Each number is 128 + 24 x the weight over its row's rms, rounded and kept within 0 to 255. Layers, rows and columns count from 0. Numbers have three digits each. The size before them is the row's rms in percent of the matrix's.

# layer 7 MLP up, 2304x576, rms 0.0721, rows 81-176, columns 288-359
098:135109162119153141111166112135087153130150151120172116140123154142167156158127128148133145111088142133132135133095132100153119143132142102122171093113094146116149187103136152103110097135147154115109154165137155105108
093:114150122080111089110092104131169138182131098111137137175132128110122153144136144117123126186138150145133063148117160106136113113146145132112126135144115101137115148158129126136155159083148155155120168120104141115106
102:158117104085157136197129103098145118159152116137094108122159123183130106113126151128145159123112131116116142168104098077097141138134111133152159132098126125116133134149176095128127138149132099163124121124060116132106
091:154146118103151108147155130151140135146129135108143154103110099132151092170172117142144129139092143069103186085146118124122120139097131158112110130148084121108108099103111123171147096154145122116135091116126124183130
115:103127108144079134114118122149098118131115130130116140133132152120145140075135105136095110116125170126134068151088137100128100125116112138131147085119131136125139145130105128121101119144138095186144061121139134084124
095:140164167126134154117125148173134139121113164096063120148135121128141139109101120123096170201132139111096119174134097159100129150130114156129158112135129091110074146151129101128187121106093171145154159153148095147118
095:125074130132117058115150136163137124161139154098128142114137091122154112128090145132106110131127138123113120162084133084135121098115131132096113140165134133135122119097173133104131085091171101091109144153100134103121
108:124160116096144130097165131110108122134127149132123105097124106155125135128118145111130095100106143103142105121122158123138136121125110131147167140151124176141092105093101132142103140104105153122117164102099158138137
106:178098105154146140130144166145137153160129110102134118140107168116119135094125110105123114135185098088118168115125095117145157136105122129134113143136138123135142140152114181198088190117165121154117159134108143119149
096:128183159127157131143091135106111111144112137129164138147119139170091124167160121147187124091141138161154150100131080163111172145138158129131084130144120141109121139111133136130160140142096108138119106106087126099123
105:181151131115147116160090135131104117134135112147106116114125112096161179152110135147133179097148158134140130105143134159130144147108169124139084126121120110107129102135140139103093123152131064150132179102141156112138
094:143142100127147118139139136175126137170128114131111118121163112102113147104105119131123118105153149158188132153128104076111165141142127163130110091094095121119125167160114163158142134144116145126121113128093143157108
099:119153139123121192127128134137131132116117163128147139131125147096135127120117153168112160161127147121128087178099144158135136144120168130138145150151154133152077113131167117128089097089117129126155117097098120160091
103:117135148141124141121117131125133146145163144113130095109104155151121083141140138120133139114122116106154139121135112132139139138086141096162156148131103108140191141111143139105119135107091126161148106105105123137156
098:132122105183096132133101123130106131121121119125173147105088085160165095135119127107132086143116108112096132141120152140122142169136120100101175144078126135165138143149168125133078154100116132140098142107137178099124
110:143135141115103096109135158091133094131192112177158155163148106135100151108090123142145149117124136081168137142142102096142109096146117119152189139108156168122124077127148107131183149128141163148136143149117085178115
107:128118170169162119102195113149117196092142133145082138125128133148118167136083091155156145146133108110119113132091121153108159098105120140136159127090143121083177130179155072152176136078087098142130105117136085099130
102:139103145123121110124098171145088161104145152152152099105145120142090117148125147144134150133072115123138095111113113150141177144113109121152144121176113137129145118139113116131117104157125101136161134123152137152125
110:162106177074120126116108124110123121144134129186133117105097126117176161140088138101120136118115166093119140145113156146113095125113119148105179106119116097149122155102118151125163117088120113145149113125105120118119
091:139110144119100136152136134163165122123128142132188152122131158166137131142114102149120170110130137140091166130122114113073108130089134112150160130171110160157113139102146146092137110114114150144091110126181122157129
098:108157131100118170166129120146126117115140155087118126111116107159135167127121189095149081154103129117159156141125171130136117148114096130123123068163074168137135141108138138135122082110118138156153110123131113136109
091:166160140116104122148111110110107156150128106129114137124150112126139117153157151087141172152134129118135152114157121096149119162105127124157166112145065094155079135100136083108127082115146179101157122096151115156133
094:114123150157063144115081169154096104119133143139161144129158110109088149142142131098146133135111110103123124119156131158108149112117113075118165175125145082124100163129129151101155124121124157131111149141136091148107
100:110166111108104126136122143148113168098142105135146097132169094088118144127118138143085128115140171093138168143140145124152136115141140129100126121127153133199127107166112135103140098136173109137093149161133149131111
092:102168129094104114173130123114126144173151107118110103107149113115143134123175152175105177107121081130162152120154098129114160116136125113143152117134138132099146166146161124115143123101128164151149079166120130122128
102:075146176109130112107132106147116129123130101122091121126116095146065157139136128159147129103125127121104129122151135090139137141125133143088109115099112141167108130156113136118135134129123110147138162129139197143164
104:147154107145130184120117136061131096122112105111184121134121123129135122138115131107128137137131172123102117185144103133123123174148150084120129152132136112102130110105126119147117158156108164130110111137083148099111
094:179146123096111115135178081149121156106122139133134137109158193135140149105140081025120164151153131112131109138153115131131107127127141127153091130074167084108117084114116087132114103130111095136147142118121143186148
096:105140105122106121141138117094096134126099152161140139149091102150129065132135117111155119114123140153161147122111146148129076115100079145123124121141103148091160107114127148137106157148138093119143105143105147109144
094:110115132151177147158109107136117139149140140133140121109126151129143130117151121111129127102100109125133091080117139116115107092111189131130085127095147113112097102129138111111109120108135102140097132120125112151138
097:163134119159107187122143131127145145130118183143109138143121122126121172101106081141102099098142128140131113177112150151102078122144168136111151146124083116123155097149146127122102140080096089178138125115137091145117
093:123141159136087122096149139138115155134171133127103140121079150165120139098098123131158101137145143150089130143115153163163129106109154139129141131128148114174099156100106086141135130169119161124133153138125083109137
101:156156170145149095146201146116142141151130106114192116117122131145093127107116125124137146127104130129102122097154129142143133084111068181182127105123073144128134086143118156189130125151123139131119160121132087119130
100:107122137126134149164146065130145109102141164105125135122117138113106109141114120143119177124126137130114187112122198128143105110143136109130103124084137091137085113136118125094136092146103101153100170116144129104141
096:107105176155078104106104169142141089153117141126095135113115126108124116154121126097145127126130131150129099135146152140123132131155143119142125122136142125110120126146117138184102148128118124147134150112136158094120
098:109143114081088120104100127085106132124133145133089157131118163114139171115102112063090137164127144184129123127140129135104135178123127159116104129145107153129115136135102082145122112135082138140140126139109125163112
104:154140122122060124124154148136140090116155122118129133133169137138154102132125106172126142112119120130162111156097139090085168093099134106132115135104109130158135133173158141141172120126165142118162157117144125142196
095:095131089112144139102104165135140168127148077123149153148135186190144127112154121103141140120156159123153138153198126126126142134170142134116095136113128161071121103108144126139131140129117144174119144092116111147153
096:086135101140148093109122123120109155146166123105130091159123173092111153161147137146154132121142139119150128157132095164143137133141106114116130162182119110127146122142167109159096132153160135143126132150128145121121
105:067132078119105126155152105117102133088116113046103115140121106147109093109160119151105134119100109116156102125115129127123138092103105183110129103171151115141127129190148113135104094109111129121128120135127146120133
103:112117125143098084138182144169145151124086119131132179152154128098123148081148159125102150105143144120076146088088128075132141121120114162112147117128117097090143121164099134129152131208154171122137182118110117159117
101:177179120095093138096100119120108118102124105156149082144114103127098086132136090107128111133131107140164119159146133138123144102114131160120147107149107099149116118114141108133137144141157115176100114058094086145154
102:134135134175162170135164113152095105122172112115165132140160118123154131091185105109132171119115152105124126099147125126121161120145123147143140115126139144171169137099111144129170153141088107131106144107135121076093
097:088132151146078105131143136148146128097103122111135132103095146096128123120138186084125105148145117127118125116160112126130117116161108134139174120059116087115091097136120152194100112148112126078092094120111158116155
117:120125151123167170143154123151119108158082131108059158183135143118126116158125109144130099146133135113140093135107110115078096119120106135152176108114105120091145123143127118149142155140150135131148118134185133161147
098:119157152115124084131155118111105140114112098139127136136129138139103169106181190107145183148114104094138106135129087103096144127119136170168133139127101108136100119153142136119095130081143140110182110119096098119104
101:133127104158104131141110098096071089147115119139150121113127128122155132114093085099123104141127112070104153127087109147121117080108107153160135141115145124104108144161104157166124139065117083113145126187109095112118
104:108122171095088167146152137121099103096083106116131117116146158087148147127133192088117134148071140121122134149102090139144134117130100125104158139124153132084130084145109145106121133080161111108108100147132120095158
098:147123148123116113138119072131117123117153150123138126135130119131085177131146084124172102094140144130128173109119129133132182139148089163045164113120104137135118151093129127124157136128150145128152119131135149130166
103:109155098141112131145155128100125159153133125179137135124161123175113109111158133137139150147160162111149111096173135118129133145104120139136104111135125110114107103095133113088174119140111101132120118174138132152135
097:166132131136127146178111154136136151092126122158129153135100070102140128156122115098105134103083122109143116152130121138159066141140100119125133166153096154122114141145114143128128114121140120181199194141085117137121
093:171117127119138129146126125129118141143137142139159097110173190111128142094137155107152120131097130057074160118145122161136094142108117115128112142111095122166084138089132133124144089101114112139131117116108112118153
096:131134078125115106177082147123097144140088113148128140115129128136139150159113135134124106092102089113081130091195129146140179085182144108144125128105126115119111142115139092093117146142144144123099113123088116140124
105:135113140140155152166126122135112090135130145134111133142143135161178077103080105094148110136137159143123129112094125163141101105068121109129112133140142127148146119143156136115165123147131134075106135136156161091116
100:120131111134137184131126130152190133128086129093125151110152102129141142101159151072129145149093072128110155073151096126105115106069112096132139115129137124104135122125122119164115166088115139088102100146141165154150
104:142156101145143127102077130123121097141125148179155134144133069150112075145136087108111148119147150103155138107118138175100132122152139124139147108091114089165135089107108130163104165118103136084159111131139136165175
094:122146137128129158158114125114107134151125110124134136151145106128151190171127112074149133105104142077114111113158123112151139102118132177120154134153114107142128120124087166085149146079107112083124147106149158144125
098:132130100101110161135096158149122117120085111170096131138157091131119105121150153104130124140111134127154163115115125104104142112142109150103152125151124147146111153108120132117140139132146057129180103169125133202139
100:121150072095118113130138160132109103148133129140155120131151130127126138127112111129150135158140142107150147101133144121125124069120102130110136167145096137121144180131140126146137142132164127098125178134096152120117
095:172132193078149110118145149135115111113112115140081104126145141146109152125141137146111121058109174147074116090187104153097147085106115110169123108142107135111148123139169154136137130121096110139106118170097140130116
094:108095140128147134136114119123127105150112103135132125153150101099136162104092094074185123122158161164128143090114159107098135114097169145120201162100108142091115138131103099135114098178120115129096122112144140131122
100:162126093116091114088121077099124144102132105144112123121084131100140140120098125117119101126138135111086179145132125123093136109159116139108057124094115126134123128124113077125102147096073119131100096122104153140141
095:118139148137195112158138142130128102114127137105124114104121150170100123139148121094124142111125097127132079118061105162148132132124121157131131097102074160122166118142120162132150164121166076134128136119147126136139
110:130162140132167109159101124132132115152104141126097126117124174143141086100150091134129077120097172134125086127100137131103121099199112156127142169126106117119125158127134144153121134130158103141125130092047127130145
095:139136132116142109091129145152165090136143142122122077168140115135135134160138138139117142125126129131121074114097129112118076140157136147124108135107161100149134140132105116128139098100128118096172170123112111085125
103:116157136131130129112174083098111147135132154128121151121105106139155100124106067152128153120121123190133113144150074102129141117115180164102103162097138091117171082119128087147132104145121108156155158114152122150117
121:131148142141120115098097066149132109071140139127099118100149108107106123111150102172155130169142178087145080114095116102155155140147125123135145155088122126141102104110119133165123112150145079137130116109139141137159
098:107098129178143127173175154171138184160120131137142141107126161106126124112149126075125134103141135135169113124084108115128153144175142198130123123133133118164143135129141117094106152134135115089162113108132159137160
100:125144151125120134117134130134136130172114139121181165143173112137120134118126120089108125139135146125135198116117113101084122141118150106138112137145137149125132190135129133112148128135125118163126084146124125141145
090:110122127171100114096112125140140139067078125102114135116129101159104124164124112145141141133165092140150166142096135129112083090138118129145130145150161136133141129128099102136148147121130115151181105107128119110122
117:161132128112125096111099157178136130124134156144144118086130122112144096096099178098161121086153155132130098140179125141109122131104110123154131139144129126125124109126114123121134156128095121124102132113125141121127
110:110125116130139130148088119138146144110099103081105088116127103135123118137124102101143096099112147166140148134139169127132120141151129155146172115105097107125118077136156150170129149093089157124155129156123118153102
091:164140165088113123144151152111120116149121123118157105136115140109135146156148118134136141121130070148112115103151082099162151140148109167154142121115111094119135098135069101132133138129131108110139153088108133108141
098:135118106129161111160093170160105090146124102109089102131166107108124142118187139140135124134107128172126092130101132108092121116144130176144127120106076133155095142120112132089183124115127151150100146149159114114145
097:147071115114146126129120119080153086127159151129152136103109131143126134109119129122104159115127130128139109156111139130126096169074103150164131099158151124152090102160158118085130152077112110128114119125144153157143
095:136116128150109123156104109122111163143124147179153146158185090112184138103112100152159124134079132132112102149175146137153103125160100112128170110098131164128142102128123120095163150149161126146128149100086149136106
092:120137140091168138104110110131119178103131116156153155161147143091113125143152131159137120127095113175118148123123136126137102175083127114133130173139109166163116107116113124139149095156157148125133128129118124118112
104:102143113142116105165106130134142094157090113124116144090137064179165139141198100187107151074106085135174137135131117100122108159172158123122097109152132145098132134119109099142124148139122144141091091087128115146143
095:094112127159125115115097138103125097141133154154098106135103133131139155131107108137161139113135082119132139122123122123074113130126191120154149148164140134159121108143174137124120106124149148141140090109125123138149
094:146121127112142103112121133123104161133137138091125153113094115145126125106141181140087132130061121082119165168112157125143160133139098137115133122107135124146158127137143134099119126116134123123141126132122104129189
101:090165146154168123147130113116123150173112099152139115132152099116085120119099112149154136161117122154114125122142124132121130138130107108110114095110093138115128090151113157168128069095118123145117141120173151086127
101:116088136114155126143167104094136165141117171084092184147117128164164134110179123128145107123132135118124177092091127151129081187156131131117109165130140129132152109137176157081118080129093197105114132125130139138096
100:129134104160131122130136132151108115146143125105117158107171136192146073110136129144124118133153141085204163134139121121117127129137099148133134134156106111122129181152122139113162128154108178112154133140108158181144
090:160091134136123099121127108126141135146109149146096077098114190091141093114133110141110159138152125145122111146100124131111131132157169149167123090173102130105175112129178167114125173108152139120143105156119095116137
094:125146126124138174163145139109147122122134126138141151129124106106166075117121143144114144104104152146105179123111108104162139134135127137136119123148102103137100129103130129128133142142167132113123150204143148156141
094:144153133128138132085131097116136122128072152148123101127108140163123118146139152134117121086117134084092100177141150096132126131138105120139191082102113109103096119100135161119131113097120117151146114105175138110139
103:125157153133140104125075130120135089143129106132136178096113142167161099119123139137175122121143149175122157118168115125132091131107111129149167157131133156133144123124130129135136132128114132133123123103091173115151
095:184139153118157090165113108139114090121104169112148118153128071131120074100119152155130139141124130134140129199117116134141108115164163142125110155174106130107112157088096081125143131157148129135135154143074109162167
097:126126117094088151122110152090122124145124138090125095152109113109098102106156163161145108144115139129132127154141114103176108124103140112145097103112082099178082098141107152159126072162139106124150103112149135149132
090:082139146107101148103131129119144150145122134128146158141117110125141103149127118107145111087130138123176147133114079110132138117129152176121130120113094142126119134137140085115112137150144156096115182166138119107150
101:133143157148135148150122121109098178134117126108119110121102158157134151144128148120159158135148126148116119129115128088126127110116178129140079147105089099110128140146094111081132138125108155137146159147080167128142
099:135144082095127120129051139143100150133098189134125120122138153100170047118158107098123143170125103135118117153126057143119143137118141105125133111170153149110125130121154154119145101087161181141153141107124134128121
103:117134155163115145100083099117105108167132130170122162098119146090182195115122112126146156140127105162127144122116133135165139080146118137107118130145125109169113136113106135145139118141125083087160130134135124167133
098:119186138166134158087121174136109135109124140160156116125169169180145112130106108109102094132145142114151138134110108142124139127128127124096045126118143124133138120158136089059121123108139098145147104141138119107149
103:134145137124110110146137142151130152123136175097149169137126115147140127197175096152127149137173149114148122196103145118164147103134070132155147144153109122141175065164133138100116146110138128095140086174130106113154
101:143145131149129162123139144100135165111103132114182152164102135122167121082129129111120119100140134113132127114128139099130109083141150138185102201136121134147103130127104133121133142106118130146148124137131134154101
# layer 7 MLP down (transposed), 2304x576, rms 0.0696, rows 81-176, columns 288-359
090:106132149158131148138131177129158112136084110104148137108141118133143141117132167156119131125109147110153142124121102143098113130133153114152143143099096136117156080115103139141119121151128162100144134110133142137117
088:124090111100114126154212159120073135135119130117139148099143148180136144093129131120123134101158125138117181117108104109139097115079144094163136115089110131140163133124141142110114169089110137121122140123137160153175
104:155153141110111119134138113114125163131100141145109135117129095163140167132118091150137116155150152173119130115159122141186121101134125078130057091103139140152121158144134130103167155137165094134090155130104178131111
091:131188112139155119153126171132114123153146127156105171138127117116094125091111137180158107153142149144110112182138145120101121057101105077130159154136160129154129175116123138162119132107173105162136130152169148116131
112:126156123107100126148149151144148069119117128086140144158093161176164140146111144117155142109133147121111138149114148077106155129148126159137150144142107129119133122109105123120170116165127116148149171152137104076159
106:146172127068095112153139115136154112139086120152149141130115136125102124158133116136105137097119112200144154130107141126144168132094148154120098132136061092140134158150148152102100130122113157122109106140117120126149
102:146122107131121093166138129166186149109124142119125123102140071116147135152141117152161125116110148145147104148125131130126147120121099144130128121169142161124135103110108139113079160112146141188123122158100084111163
111:090117127148136163096066158157074141119163148137146120137150119147121162135119136106119093112086137146111098146125151141127149071110140093110116122137140161100151118111125139133154223129119151100169123058122096132116
097:077118100130145100112146124105106105130086162091153159152161088166110130140167152117128120126170130128130135132133134117118123084161115145118146136162139116124144143115102096114121116085125150099151147119142154137140
093:116126109104141113139122171130150119110131147144096115122166152102151130131134125148126157147157106122166161106149139114107142161150149150168188142133162173113119127157108106136122141140115137146150126134133097126124
103:124111123115125097143097133138145119127136139093127154129119094056099143118146122151104108098126100117099147113158117155098115120133157136116156117152098140144071145120109136141161114134138089081116129114118088120097
100:098121126106108139136131144142131141135111143089155172155084130133149132106131119109129134117142094143153088120103118101131130158099155107145111082096100138127120108108116155190150110130126122170083149182153095093126
096:137165148139158096163136092140119143121127131127120161165176162128133155146152197122110124102132122157147092129139083094139125121167137104102183115106095151063125158114164110133176136141125117104094112166126145102199
101:139138102166116110145153143124165121124136119114116176133123135100120114149140129125116131126106103132108134154099128182126147144101145143138150134113217137128131132100103102125143118172126133135112119178139162127131
092:105131113149159151122123124135097157103155134128138148142104096123121073111157139137090137127143124104083070108110102131137107153097144106160087169149124113134191129138144130132153112153163112133139104131118150133135
096:148127160121119138130130102082117138090087103117111110131109106150150120150145130124102095167116117200122117077122086124114144116125088153123044160104137169077060164149140128087153108140140108099107149122178140161148
118:123103144133123125134160131139137117158161134135121152166145124114091083127110118127137093149137141163115135135115214138106151126131122129115147148145120176080083151126132104122147128123147093147135098082092088142106
104:116217121124096169155148131146132142114104158115124091122090146094100127117112156149149086151129173127117148156182111106088141102138143117079153150108129107110173128066125158142178104135134139107186145108124136105116
095:123134155136145136112117099140196115104111127123153179127124158138128121141125140147109140110177138114150144143128123095163132079108130125155090130132157124098158161083090114133150108154162086117117133113130125121154
101:153151113102161143114113127154136137131090153102157138148083117123149130108125140075137145144141151113177146147083129138101118114114105137127118158084132143132131137106179108161133118120098159118088099089159105135162
095:178131129084153129126153127120183164134124117131155154128160193095121107097214129127141134134097136137127135100144168103126143141137122170141138156141139145100102169119123113138122111127093133148096125092138155115128
096:134115122146117152157172125120114169080140146149116117132169177148147188128120144130111149158107142147145160045136138181115108103152104138133177149109102134127133123122115112103137183112135172158132122142069100131185
092:127118128137145109107154147120127112143125129113082134197142128134122125137133109141119148127116116174153139161119131104108128059163101145123142115101155145134178143111173169157152120115119140098143096137181104091101
096:140122142129135135114126115167081089129128086111132145097107136158102075086132122156140104096102120143102123184122107090134138086131163110118137141147129127111132159151101128169109164139107136123115110123149158115122
097:121115111130106117184126126143081127136129142122156125133130081136129152109149133124150131155125123148146163131159118150146121133109143158105154114133162139163185142112151120133108089101139152144087145119102169151106
100:128126126130178105128116145155196135111152150116109115116139137098107159134150148153107140193145137091105114143143140138132148138103147127112152140155089116159139122143052171136135122132072147079146123126147096141144
100:123119157080134129155120094099147115122133117137110123118123113145157136135131137145105090150127136161125149111151118161137110109117104095132101131130149120137126143091107119119139104122132104147127134129193128147112
098:115099146121150113138111138105141144132152096120144130197155180099131112199126125158126179141151151149147162153137176128124149100116143100104160184189159103132129127132142155152173136149138109126168114106145140165137
096:130180150113139133114120144096096147152110120117148151131134119096148118050152162129162089103131110110159140126112141143136147102145127165094121120126153097121102115140111173126116100113135159164123105063142134136124
093:151129140123094116149142122131112087136162092133161133099116154064103098102131133148117110140136112108101140110171146157132091121169133155104202103176086144098143118156126114120152112101142116130150136106120125094094
103:119136108074131127120135135169118105115097125169166137162117147125136161145093133136155124165143119144121152147149119170100155128150135167150162102150124129163146142115145109139131118135091137109113129166158135095096
092:128069157143133135145155150123136136129115128119116117139105126109118160119102113092154118144130095110108139135140142135099128068092144147131154154158140144124092147148117175092106152128113122150111163077168136124120
102:163099113128140131143130123076135169142119150115143145130108115138152124153121150151122143156128113146157116171127111141116148103057108103123116065142127158129146119112164141120146095110107096132122142125144120121101
101:173073147179159151110097132167119180160183126081139056114116125116143101130117087115125128138189089116132136109187177103096158159123118145158110103126133154150130110122114164146113121122125112139129134072114147089121
104:148143173160116151124091079135117107112088100131163137097111098105139145109102130093111130104135094154101125113160155147115141123112113159097152116099147144107104158108106114129171107097115135150078168131124117169110
098:136138099159178121145120108164149105097153107171156126156133114129153125112112109177132122107149102116101154143102091139113100085152112093124142140065130134141112140129156143109126166131169156130141138177171151111115
098:142120144144123100135144093139131077157138079144186150103160138134146116119136121165182118120160116134130157128077110113085106103108169142146156102132136148117144161175095132131088171095117134164127108100119100115134
105:139127148143141162092130126123114127169143128159074117127126140071118114116124121141112187142150155108108154118122147138135150144102154153099154134132111142115157153148098106132125147130123139068147090135102149142171
100:132150127132150138106152108150143096122147118152134080135125111124138144075115153167154175133155128133145164103143148193111114102106152126118107071131110151099141186127127142175116096101111161132104153171127141197150
108:156124159107133125147089091125135135116113100120066139146137151162178107119086170155129100128165109114121107075118111141116099133106125132133115115117132121148122090150129145164125136114117093124133129132166087125136
095:123143121098128111155112095098174082138113109119104143135129146115127138153127117146128107141097191112116142164163158152165150124144177160109154156127100107101151130104165089151082136156173149118142147114141150118115
094:119085186147133153076108086090155161104112127117132115165150124158163101090177069173114115130125123136111124121137116125132104068125149136154127127149127130132137124132125136143171079077152129146133142128144094121113
102:164151136134115135102130103167094129119169113097126097169125130153112117111111122107089134138126108147106154108110148168127115119136136146141113138215155087102152125132170080149094140152122142118135114156097099118107
101:127131175176127138136136149099077134146120163113164149116127157110109134134109114149130110135119136132173140157151092150104117080123130146105151115201176115095131131162136109132121129124131108149141118136154148096131
113:142123137150169163135136142177143067142143127126102128138105140154136091135107170122103094146140107109129092134134110110056132109163136124112115135173151134148144155147152131129179165128125132130111115127151139141135
093:178138118143158142136129095139134127135100110141115078066114103106122114176157141098156133132122102095078128128131169108145133089106150139132096125118167155160154118139091133124110154115159115159143129134139099100127
101:125139123113119101118117171108114113092120162137130166123148110173163119138080114146174137141139093161105158118108146136120185156138139112122117108125119140132120130129172131147138098168135122082132130116125127147124
101:125097144129182115096150130141153129159141129104106121129123129154104093160137107133100107099089142082165181121150122146183169115147148114094142159126161127092132139119147145094148121115114098111097123135109121101107
100:123145138133087125158114097130149105144159136153159141118121123114068152129125130115144123120167169112137111128082152142107117086092122127094126116114118117112158122111110120109154107104130079114139156139116091099109
091:147107156159145099126154124117163127114127121131125120161134132097162168135119119115134137130133144100134089136190148167148116129161147109117149127104127131132134112155145137116122124162125191172097158136157115179130
100:098175136129131128147103098133188050115118094105131101134114150124094141111141123073117098098132129140100152146110134114119120135181125166135100097114135135145121126131133168143146125079120097127094155125096136154116
091:172178135148126128155112188121138114131159142138114111189094166131140141132115165125118109145124122113105145160136136108115107136154093133124108111158088128141155116122156122149116106090148111148120150126107125118170
098:123087162134144147118156182095120143142137116094149120128146177174107110115138123112130144145146125126138107171113135144082082131136178158125095154122096091127156145142111104157129152139145102121105049129150139155123
101:138150138116126132156115115109155109134117115120069163129083144140126131120141125152101127113112152121156172170092112117146134135117106089130111127077118128123094093116132161096155127163128111153093096138143135147153
097:169144204140142120096160101165138104134108127152120148128123082109119146140147138129127124103125124101101178145117108161157183151168151160128128095135154142138126118117141112164133152153131105151152171106139128112117
108:117110097085087146132154123108144129135135152100152088154173142130163157122136152142090120138123147139141125116111155064129135106160122130085101118126118147103183171091132137111091128132124120162123165115146117091156
100:151125134168117167155140120072069105172160096120178146113142100127114129128085154125166172086138123130133120177124157143111117159152131087140147166108129109106133088124183131134120112176113112215111149122129109105154
101:133137101124103112099096130148129104153131135152137113115117105114124134144162127112097124129077128116130152170118133105145144131091110111132103116123110124132132144110132142113118111111143134104145118143135143141101
094:129123142157138140110133117104156138135142162091106116142139136132124131171146155137164121116143107157171110142085124133130156176101124106143118131135141130151164130148120127161078111091127155138085081140144148136149
102:140109151161136149142073120158170133102121091097154110106131110121166113091097121161121133151148166094102140160115086136143142155138123154126124168134106128151122165143118120124130153130141126144173127175082100153133
091:140129123127153139161126155150105145113182100085114108071172139188143089127103084101157091133170123100154148144174160125134134147096116154127104123166151104143150131091105133143126127130151092178132107086089110138122
102:101146149148150125138111115138090098134127153089123131125118111129159091133099130120111111129134115149131110126129176122149126161123161135124188154126123093145110124111117188113081153112170111112128125088133168112111
092:104095157147115109112162133135118118116132078117136130181135105058115156130126131134113126117133160102109105135123155101102099130110105111147176131140160117111115131153144119139083147111115141120161143131114121122163
106:147143143091158146130118146149150166135121109174104154170115126118128110102131172110152151146166155168125139106148097098144150132160110152132160127150126129109177142097101145123057107107153115104140129109143137075166
099:118146140166140088109126129101133084126090118112101123101073131120126128137139132114095142105153119148111106145167143137155118116162134104126166097146130140114119099140148185100105194094140098131106141118135173146121
105:148115134113120120131123134128119124136150113155115112143129141105140133096149139164161102115126171149137155126114162084156152106146137123103170195138141111135125110147128135100111130197087161171129118090156164122162
110:127175131124127112120134083124116083134159100104171156103143107126098154161119108144118120115184161145138133120099123176157137156138154161105145177161176130140098144169148139159104100159102155124157113110133156109158
098:123116151177130102095147143141125131125140140099129138168125115134151128165112126090151147184165091136119118164130173140097142142129141119104141111170148094124132135155126157162193126140171142151130112115153130158087
101:132108149090082100139145113114091155159123092114122124146091115139139162079080136129143120114138187141138120123147135137108116130165147140139110113125131129160164125144145109122117126083135142096146171137141160136106
096:179122119162137138144141157141128090111085134149139134143132114187140130112151186122127167130132163149118172106140091098139125117148128137091120149148137061103116165133123117134119166123135144133132138123110132103135
119:149135117145174145155180142156187154139149142097121155108165124115161134109124110110191126116111157155130129139134152139126152144135139140127178117126138102170128164131155091185121105158139110142124164081151105110125
104:171141145132147142145064121123133158151114164153138129133112161182108137159122130131142166135154122123141127114096101145075129127110101164141166108152129130181131121083156073182143141115130120114140116066122114143152
094:112101171138126153154109130110127107145119153144118090135113114143104110097169165118151111122156105126094128121097152078141144179107145111109104148131130118150099096145147120106128117133129099150118081133153127141127
098:129124151171100154151100180148130136099134104100131110136138132122133120106181156073109176129128136112079099180148122152108113124141129148116120161151114123143121124117118091167137121123116122126153104131096136125127
098:141158089131141131117101146109119103172114171144142129110119081109106163123160143158130118118108104163111146151138137141132151108178131179128128125108158140116097136124081081145138121142172136131139150104139131108108
093:152125117139084144165091137189139155132137120105133136120122109142135139110095125083152139156143112126129128115116093128157139121146108137115131160139160091124143169119125157152132110168103166123152155109149137135159
092:088133139110116141152142098123106121136123136154159123146131174115155154136134172139133154150152130135140145129132128110151135159162125115111119162132111156116114137162095121148136102102133150157100114099100156132136
092:160145126127143102172152152166101142129161079090143108147104171127084169119134139130119145114123098114107140103118157135094110115153118143120116116103082186103110108095123147098154099129116141090184160122116145144163
093:178097120106104134090176129157124109101150054113076162119175149114119146178139091124127160106132138112117123104144124097105100143110141126098089138118130157134131139154141139118142118122146119134133122127174118110148
096:148188129161080106144149127141088101085122112122124089146163162135123157169111113146132144143140164159074133137095179084106091136163144124109137105158140136115143129164120120090139107133114128124109123142126155105076
097:128156121110099138115101159120149156106102117134098104125141096069065114140131147156137151132153113137120141142107152146156124132125123110131115137140122112116108109115139162137124088139094055140161106136129138103114
112:118118161096136091104112098133107103126204131159125122119138134127113130137128126162107078170102098122128125086124101156153139129111076162101138139121175161158122127102088125122073160154143153110159127095116120084128
105:151116129098167121164128097141203081150125118157124149155140102177112164139087120120167139141128119129125158157136085157108104092116125122127096119133155110101155141129125142163128145121172110133125109093121107154052
095:119128146131148169168116127128109165181108141171142177179130113130125144139149088134119122137122125147168159138148116094128108125124133159119140137154141156134167128148136088136135102123098106156162093079095093137131
094:076169115109107148107183101153087102122095172133088114097132138153087109132143134146132110136079142159131104108144115133107157160126114120116135148136138134119124119152108128187121144123110117092159092119110146141095
097:116167091184096119146119152165097129114108112069141139128138129117150120098177137102117114101174146139135156153141148138121137132142148179158135152148144193078103117097129138150122132088123126149156165179129124085133
099:131154118099149155121141111131130168117088094135142134103150112122166112167099126180113116085097123160118143118177159151082143132124150155127154156103153139142114121185138133136099125152131102105146114117147148143144
095:150175162132152133104116109133162121126114152096087156123109134144146086107099149127159129136120130100108119126096107158123135127132092072147139166124145154125107139171094131147155156133147142107087126160128081147115
102:137167173138169144114084146111172128198134110154157137111171132121088163140140098107159120156116140121094127136113116123157114095137156130140093111129111125141123179135125088148167151144103117126142143105136116099131
086:136116134101152090106134083135107094137173130108143147131155063110126126126073121115168190156132120122106133132143114127121125134152113180109154132130150088082156183152130144154152130126133136108164070109183144141150
097:095121084085128109107135163121118104122135157139156138148139145134103153133103087146139152133142147121146156137124139090120132139151166127117102157186123143160142152176181100118117095099155079104113137119087124131126
096:131099134107093175149152149108101146082140129147098126139130146136126111117132142134142117094146172164133117109134114119117144156129140109084145113063104144143138120133111101152112179155162148145139126166162126166163
095:126131080161131105136107064120121120123153110147149105094139170162108139134191130133157143126099121155153119136132161170122173146150157112137129162138125143130126148127117138128114127124095147141141146153144125094138
096:102090147136107102102142136146123120112090135082084141151128126127143168115181149156106151164088101157123113119183122107139117124124123165106135101149071139119148160106104112118140148130128163179130148116151187131105
089:103096138089146097095108181099076110124113062121122094113169125106138107130121158128127147160118179124079090121160096173141137135112146134133102080104164135149135119140131123128162134130142100134104143127105135105107
102:135158153120141146112128109105138134128140061135100196151120133147123097185112111124121110145136137160120143128122148137134139149151147144129134165129136148126117085132132125136133122135129164165109106112138099173179